Weights of a small transformer language model.
Size: 12 layers, width 512, MLP 1024 SwiGLU, vocabulary 32000.
Architecture: RMSNorm after each block, rotary positions, no biases in attention or MLP, untied embeddings.
Each number is 128 + 32 x the weight over its row's rms, rounded and kept within 0 to 255. Layers, rows and columns count from 0. Numbers have three digits each. The size before them is the row's rms in percent of the matrix's.

# layer 9 MLP down (transposed), 1024x512, rms 0.0792, rows 142-175, columns 192-255
098:140182178131154172117160119147130145151169161108138169116134192098109143154193176180143145143102161119100116092112123135079117120070255163083086141122168106168111075117119134128129154147127089
091:078154110176074155166178161090135097167152125135094139139142096134077125159161130143128147131144132142142119091161152083141106114083090152100081067169122110140090178114120196137131113148149156
094:209168060106134152111149099133111120155142121147143072167175131183150111139128138133126172131114086180136078160097122104143122143104030130108125136154094098123125096130180112098098122188135131
094:123162146143091109117135103096132158145167115103097143122150123095173171143104091108145161138133176112157169149154126189094147099158255101117107134143165074127115066174143130147114128099144138
102:122127198115117112115152162107162104128117084152143104173155127203146106097084119145142141140123123170135173099125128156106051149133104110129125125163148146107131148141118101095169101190199080
101:110155099091059146123087130163087152091140169195111159129158152082136162168124113110151126150182149160160139161086107106126077104123127185138096080122080147158147104139137094148127156090136152
099:105170091145082112078146073191162120142120175135172126116099108178102138133153102159133127099074141113096045154094159137125104146116124141108122142182158171141129122171111114207138114134163114
091:113140130102092138132145135114099123116125122105056145122129106111111104141132116124153162149094138110139156167100155118214136130139000114096114130119120147160123175129128107134119146164108114
103:123115183097097157227159097151144196202090123103136103111091068103155102143067152143125163166151115087170145088107157136120166151136100158100154135158131093174115108072126141180099108124090147
097:126102139123153137157110107126119131109185169105083128110148110118097098126110065123187138176127138091181097136165168072130139147158255110114174149142111176115125097129109130174159159144142167
096:117115136160099104142118103172093125109080099137104128155162165182141137165116160190143088070114094097115160131126107167157139134156224116146147183117128107103109135106088150173122130096149110
096:128123153122145110100136089139141149113170140066161131097149129100121132113124118130178104143135108175152124131179110123138194130133086091158143159144141148143194192093116193124144171173073140
098:109115057088130178150129087145127141120140114140117145149178099147081152084093120147137076107110133151101145057110104108109109164170002126141130109133165127147090144137108124153095151131064154
091:112100145119078163148222142116174095153121139192178115128174138107155119138152146157134143106136103112185183138131136131111137099085143118138132134093129060117090095136143130094130177192172138
086:075113134127095122135063133109120142136158116180125145133110183112117122145113119138148088124151107109111181088133112110164123152128255133118153118157117116113178170155113107146175125143144126
098:128184138117162098137177148138155100073080157085107111061194135096194142122160063073131121166126059107183129099105115165126136172209124132166065097087112136115130147065088176156170147105184164
094:127066175155163114156141127073117155151187139178173126124085154156128117128074151103150166110146110143071150100052133154103141121097255121090139126112090172114145133059092092122140132116096130
091:107119137113088146145115099140100144099162135101177128188059142046082118119091158114155168041144102121148168141129109182141112130119121074083186153074104162123130126146121100139150117197131108
102:127145122169147142113104198103129169110127157139112112149071129130111190129158094107129211133121183160117107104158109122129140131181000167124119128117116172104153161176157058099116132122108099
100:086089132139084122107147121130147159134092115087126069089112131089134142168093071130163137142137143113145106133086134176161123138120000114090126179110123188175125160147104115159132156082131118
099:110143083102168067136120160102162098150110115104171142168120093122118113152131135082167129168120101105097114115131178079085141126132255128129091152154117120121101097124110151133139139110144126
095:148184150138142156146120138091094061070192197174136169151142107114092111189094152137134105153152123119144162119146153141119147084125237147180107133141150150173135141085129147136098149092152179
104:165140133071125094134163183135155122171138125114095089158164115114105120100134082110149147140169094117123104117133075084125072150146030162134091182095112092093153105125124087146079183182076098
102:152077102121165100135106115094170129120162104142123195142113089134067117110121085104197157116099097106108163191173114124124145115206080143121121090145086148162140102135162097120124115086112067
110:143152124143114084140129150128218128100093101149140139154089121106126176106164100140127134167119136158167122077157151096132092132184059128128206159117141107088117116151133160095120152107181135
094:118112179126137072167138149066125098177128190145139196168185145105137100149088130079140145116116108120171066137084068103125168114133111172037132141182141075075166157103079140075154108107099170
105:189104140174109124183114113124144134168155156158110108122143118148068100188156087084129166175117103134063090126112148103167131098110035134159166149170117184156164164105162077145093136164196107
098:138185121076098120117127121099118105150127133131143093074117161167146152099116128112126153177094143120146129179135158047118120081140177157123140147106065104108130118174118182120073106115181153
096:118136092105172094168118049107096117110063125158126108108052132146136129175133150139152113161142115154132076094167139120132071122156089130134138076159117130073179139135156153063217167150128094
100:105152132112146125110160155113176157124165088113145149122126133071112140118165117100133170138132107106066134131062097106100164165141021141112127182139131098127157105118205126150122104082147151
092:137146124156133151139095114145158136095154137145122116091080179130137119146124147126102150164171179185108107102148071123107116140117255087133166138130139150109144178114107140124114107150152086
100:083160143109126074173128136136100091084089125077121107121135115134082127160072051153101090072157158149130115138083152042116131126128153079148086124110122164089192106176144127148159165065102143
105:147143068119071132104105139142134133135148090094129098139156120130134128077147118103122133100106155188117139128141131125174124127163087128143112138188060149113144212149154086195138171126118141
099:158157212125106160156123124156160112131165077067129195080161087130101104117127133100101105118130118079119169102172090168143171143159041127111148102132155148186120115103057137106145125094083150
# layer 9 MLP gate, 1024x512, rms 0.0784, rows 143-175, columns 192-255
086:115175130126146134168170107101163087120114091079179101134094169100167146109172167107136089125174101098162158117209094108186143087190155132085151152192153123129126096105078161093169159124146125
099:111122128130149159186127153119172080206103094129174146096122153145113138137095150082153114106118155137157168154107136144139110093127120121162117170125108052127105073157124162094143103125129104
091:131109106137132146119160104153100112110110122125096121140169141147104109097144175070081134123115131161111084131115138091058144072126137120153185100102108169118142131146115164099112137125196149
099:142078088119113124093077173140110105123151143105071118095133190157104126180091045143089140088141095137110070134099133107093134153178125166108071178132104101109107112125101189113086085141131132
097:165163119118178082067118196167155132078134147086094115138119158116104079081102090172077098134160108176122102121139158141126140069112090170202083132131161116163114157086178121134148143089097094
100:136121136130123106080120095108141132177132082136142110160138141127140121126125146136179097147075088098147129168098079132161113174122119091078152114118145151089103088169152166202153086144126089
093:103146141144138133150159154146074136124080126144048103085186093101084086102144083140128148130110176131166154216123136127180091148151101120091085135120100140103101180134122103144106154167129103
103:166197198067148100138118200130143122162133100125100118127118163085064152118099180062125131070049163165143155132050094117144087173140072133103149183185114120157170208114171122130114110104118159
096:119107138173126141136144111124133116059163110098186141199110147126094117108119130112109130109048181154159163104101062074179163117151097168094158127103077127064119091109112138121092103142122068
099:125106165129092140132157080113074170129154075102113079149146160187129114177118140164078063139135118126125149125125140135140129116164125095120175117156133165136135056180135120090136178151118095
098:135114076081108092086104156117144119109104131132168124130070156187120119081058102113081140134145073178132135120132090153156113108165118156181118149180181101108128145113137088129162115126192119
097:132129080167175134137141153165148150099113090084107136146156080166097119062137076145078083121130136110151163114136154133071184116086171127156159131123190101128090130129114119116104162148119165
094:123052150128110171124109061183143109107126094140141146105160155092105138103124176115139065151193119156199083184127205113098113068030142189156174139109185067149126063130147160086103118128138111
098:092134171172141133087113162091105144093144164173103113219103114126134141113167118129108085136177108183085141103094143131190101194140113150078122176084117149119146116135138151126112161203151118
100:166165107165103124129087178134132133108134173102095090154053135126080114179104168083128145146130115116177155111137126100152124140126118143160146110098107166151163153170134139137150174136070090
098:114127070101098140143130164086132127089037108128103149137169142100142080130118094145097106143141158101185151146115101151148109123091158103142124174134185130166141113172140084120167108101112074
096:121170102110126099116125099173150101100120167124127107180149133108058157097136153141174110148139066131184123091110080174148126130089098102161138114122197164189141157079140140155129131101124152
105:109152169193158160210177147119121112117123127130138107092115094089168163206096136062139067116134134140137169131141064061177138088081137128142147115139127103140141150101164068132043175106129120
101:171164073105135061121156126205110130112100100105114125150062201117066135198166214105127056071182150116111146124151106100128075107123148136110122131182138195112148168112175148167137053119122081
102:095142136091086131099129116098075180101118131118160081145151094073130105120063131117141168089079141078186084137103136147123070046177137150078106171141164166151164116107170152119147119142155137
101:108126168155092122135046148149146114120119151127119096126134106170177062140137135153062141149163148155105225135095127104113043103124107129170103108154153140111106105161130102146112157115102126
103:155175099152080154143159107147150166109178152121132106203146080094122077182196096125015058131105131090144124106155148134168133130149109084130101123127114141117110089146179197137116171176136123
101:118131061161131096117138100165103068159061159105139119188135109105133108119111173159086158105126122166135119175166115082098116131186118100173112148137131093163108109117113097117126090118080142
107:172127113121157148179182168095124106142101136140110088125172121101131160136211151131183103148107116175098148108142113153169151168174117112133088158124134128097127151127117107096122065105133126
100:136200153121129137142098119112076096093104147102087201145114120131150172145175117143093104063126092126202027132121061122087080136140107136088119090152127151124104080122130069095203068192162135
101:171129083130102121154157036148089179160114156117130137173132116102168102100159097136128121118135068131126168136129114127106105051156099075148147119094137187126110153128112099169162117200109149
104:164162177110098114175092106139125116034126167075124176176126192157069099181131123108170065105147141138138153109105153161146157131153108089102114074139105140178038110119141125162130081158053130
100:153173081105124098186108052164081193059099147138112147110085170147162109139126140170184157087086158108119086135121065133095122065155102158179128104131200087123133113089083130070112136171163116
103:141178094100159129146151105068140189117125105137151125128150199092155151149139108145114132065153114128126100161049193143142098152145090141133167083079158165145124090098164114155143136131098131
093:143138144099083143093167132115120152141145132115136145114126144084070114098094177081122112111121087136107123099068131125140150164099134137170144207130127118144107112105189163128055105107141156
100:140138161117091100154143116097099135110122115091107083133110105103183078068065140092103162128098152103098150167184146157191114122147121158098092126129179156132137148055112113115078141134209140
099:166176090169136069098168078167136119092206137164109079117114148175122117159127155044071071129115108149131117121096080074170053159203139111161088176123077130096071139136142108159106120141050071
099:157178110117106121084144134121120146093097128102152081149119083188133175028105145097182081127150134055074186080125207147144128152108127176188134128114165175186163113176169134164134142110148074
# layer 9 MLP up, 1024x512, rms 0.0842, rows 143-175, columns 192-255
090:138105117155084141142107097100100113149161119171102131189127146137150151153156153086093155042084100124156060225091105093160122126167100149141173128119113130103125096157140118087122142164172120
096:123105114108118121122090127074198171087103079165096140197130144131137131101131098139132063153128121099109120094070117140174135188061122128091081076112200159148149144097083143118155175091083136
087:073103067143118119170118081145128136152102120113109155109152126112140111141135177105119127172144143132084110087105131154109143126117169124116130139143093146139111147157103137149119181162069129
102:149141133112072188111115142114169127108104073105196149142149092120128171126105112063156147179048137158124109124136106137113118103122155103129128130118077075129142092044208098134143112117109078
112:164152102149152116131171130181179139154155149141121122148154108096082152085126111113148113139134116168102133115156139144169132106119128126146164104145129130133123106112139123165179192118092086
101:086079134085125160208125116117135116125172173143132166108124148127110157119209128146090200164167128131102105066115164118145101133138138117148075175134139111155146147060125150104148109155138142
085:126155136107160111122086102155154065132158151102175117147107179159112201127135139111149101103142076087101150053156103136097152091134132163125157131144140152122145145124173170144090105123120137
103:197068123099087128129150065086113074109140080126117049155122118117121125076173152044086109107172127155124096189139118143178152052092111122146219084167146107129103160102175129160096122177136149
095:056156116131091141114133113104131158115084089105149121151089139127109160124088126099126073134093138176141187091125116149130136125121140158154124171089037183116160146142122114169091146100088073
094:144096103081163150132141148137197156134122141172144158090151078169159124134091166069154179121108152162088080135155090138093120136084161113115120140100071127137095131136175148132133134169117140
095:159192142116087145092165162068142106107147080147127097133162104141113073166147113158120110159142139148123096132184106116150178103186151115159161067077175169142138068133118146142133120188141131
094:132129086081142121142159095122143106133057110118149101041126157128149103099094128083116123124134065095030095158148127148144160168052133129154143108194112096142120124110120150156166045110072115
092:159119161071146120101144149134139105061101106145140159064186138079106106138143151093134151153169128145098072137137189188073155090125137104144119135154107055148084156094157152082114097155168174
095:106135136199177094087175184112134144079127111070101137151150144142100080132183202085120165146155142106101189088120150109179108152111089126088122050115126135169157172140088127110152159168185169
099:174107125145142172127126137161143063097139166109119073093090155105134102112160088185186170105167146107127128128185132145110136083129142096254165096160110112142183114150065112126094123118190151
093:161161118168125104147094137108136117112063140094083088152154106091085088142121141133129136166126137088056137105075129174116110068119140136109082122124150162079108079073158146128111172152107132
103:151108143104133143152146137113141130166148135111103125082109159121154086084137112077109138103128187152058138152104146122184140144143113118136142158104119169098124091143132112117162125145175088
099:161136118106182124164233212159090116150165100073136108096136142195136156111144160107105126130116131159025125132126134071113093159183169109093136113108133129109016106148075132142073117103144143
098:108130158192155186094099126119070159097110113090185155149138141119119150122153135166109134120144096141143158094178132085089105092135137143149110105131112089152133092127143139126160142158172113
097:100187124081154138098117142119132147190163097113119048169118081173154130130124176174114172194127125135190105098164131113144122050178164160179135157142171092098187146090170105178150077169133131
097:090146141114135113115108126146154126103100105113133146128105134139121047138136127157095172123104150127122139145170112121142055165135128105092177103190146085147124102145078156150110091126130154
104:125057188150128116143086140116131102122140140102174113116108170131130169136061118096208139122122158152124151088076162089136080146181123144118193149134148186121112132111139131126168130124080123
102:138131168205109091188116099184137174153180113173165150138151164067149137108126151062068111099076134156138160107081126199080082165102124164098121013096139148093110125137115139125211155140108119
113:103155170104086138124106089118130144129159199148147090147120139144097153124140200124135151184174185100091117164116166112127116159094110163120155156061125116198161121136105146148176167168115157
100:150122075094123167088126100157195144150143140177140052102087155162126131143104090118137120163040111095093177084123149138113105126103093143124145128030136092112099131102124176143087155069087127
100:121120127141125147118153099137137142120133068110108153154127147096120094149163165173150134149121119070154091124155096129155136063160076110080145153098111140088121133204113126196081155155129122
100:128108064191113118147102102039086175120101109135128153097172075171142161112152077144101117102150166164128188138110123089159097150131157075169143108084137176107081139166146158161179146123069126
096:132115114164117165151190141104175139082177115109159161102166117130119142106151118153188096108151163101129179107108171140156152118057089138166116150091131128143101080151091096152136152116158133
100:164109118040107113157083168163100146115079151159098153053100164035152100138121163168175123150119140088087105116167080080147141086115085141127137176127176150138113167137137127184145158135168125
092:120177136116082140094148113156161161106111101103148128070164153191120127105106165095112094177150117120128166120101167124128158151122153134118127162170110114161133121140187129103094148125067117
098:108120190163099162081150135108144093177133082116133151097173162174124114090143201115158132216110108140141192100164138143079123146105172179118157176113103110130141120139138115142148155140097116
102:122071106108141131132127139125126122104159184116171081109111101148170126135080159092107141097175113084111123137069103130123149185099096092080105127135130109172142096075107174091133146167092151
098:113095148127134142123147168161106066137115138181066103094101072137120147145133094130099111183138117153137108167084166088160106162056138155164128093166145160186138152140159105160101132165129088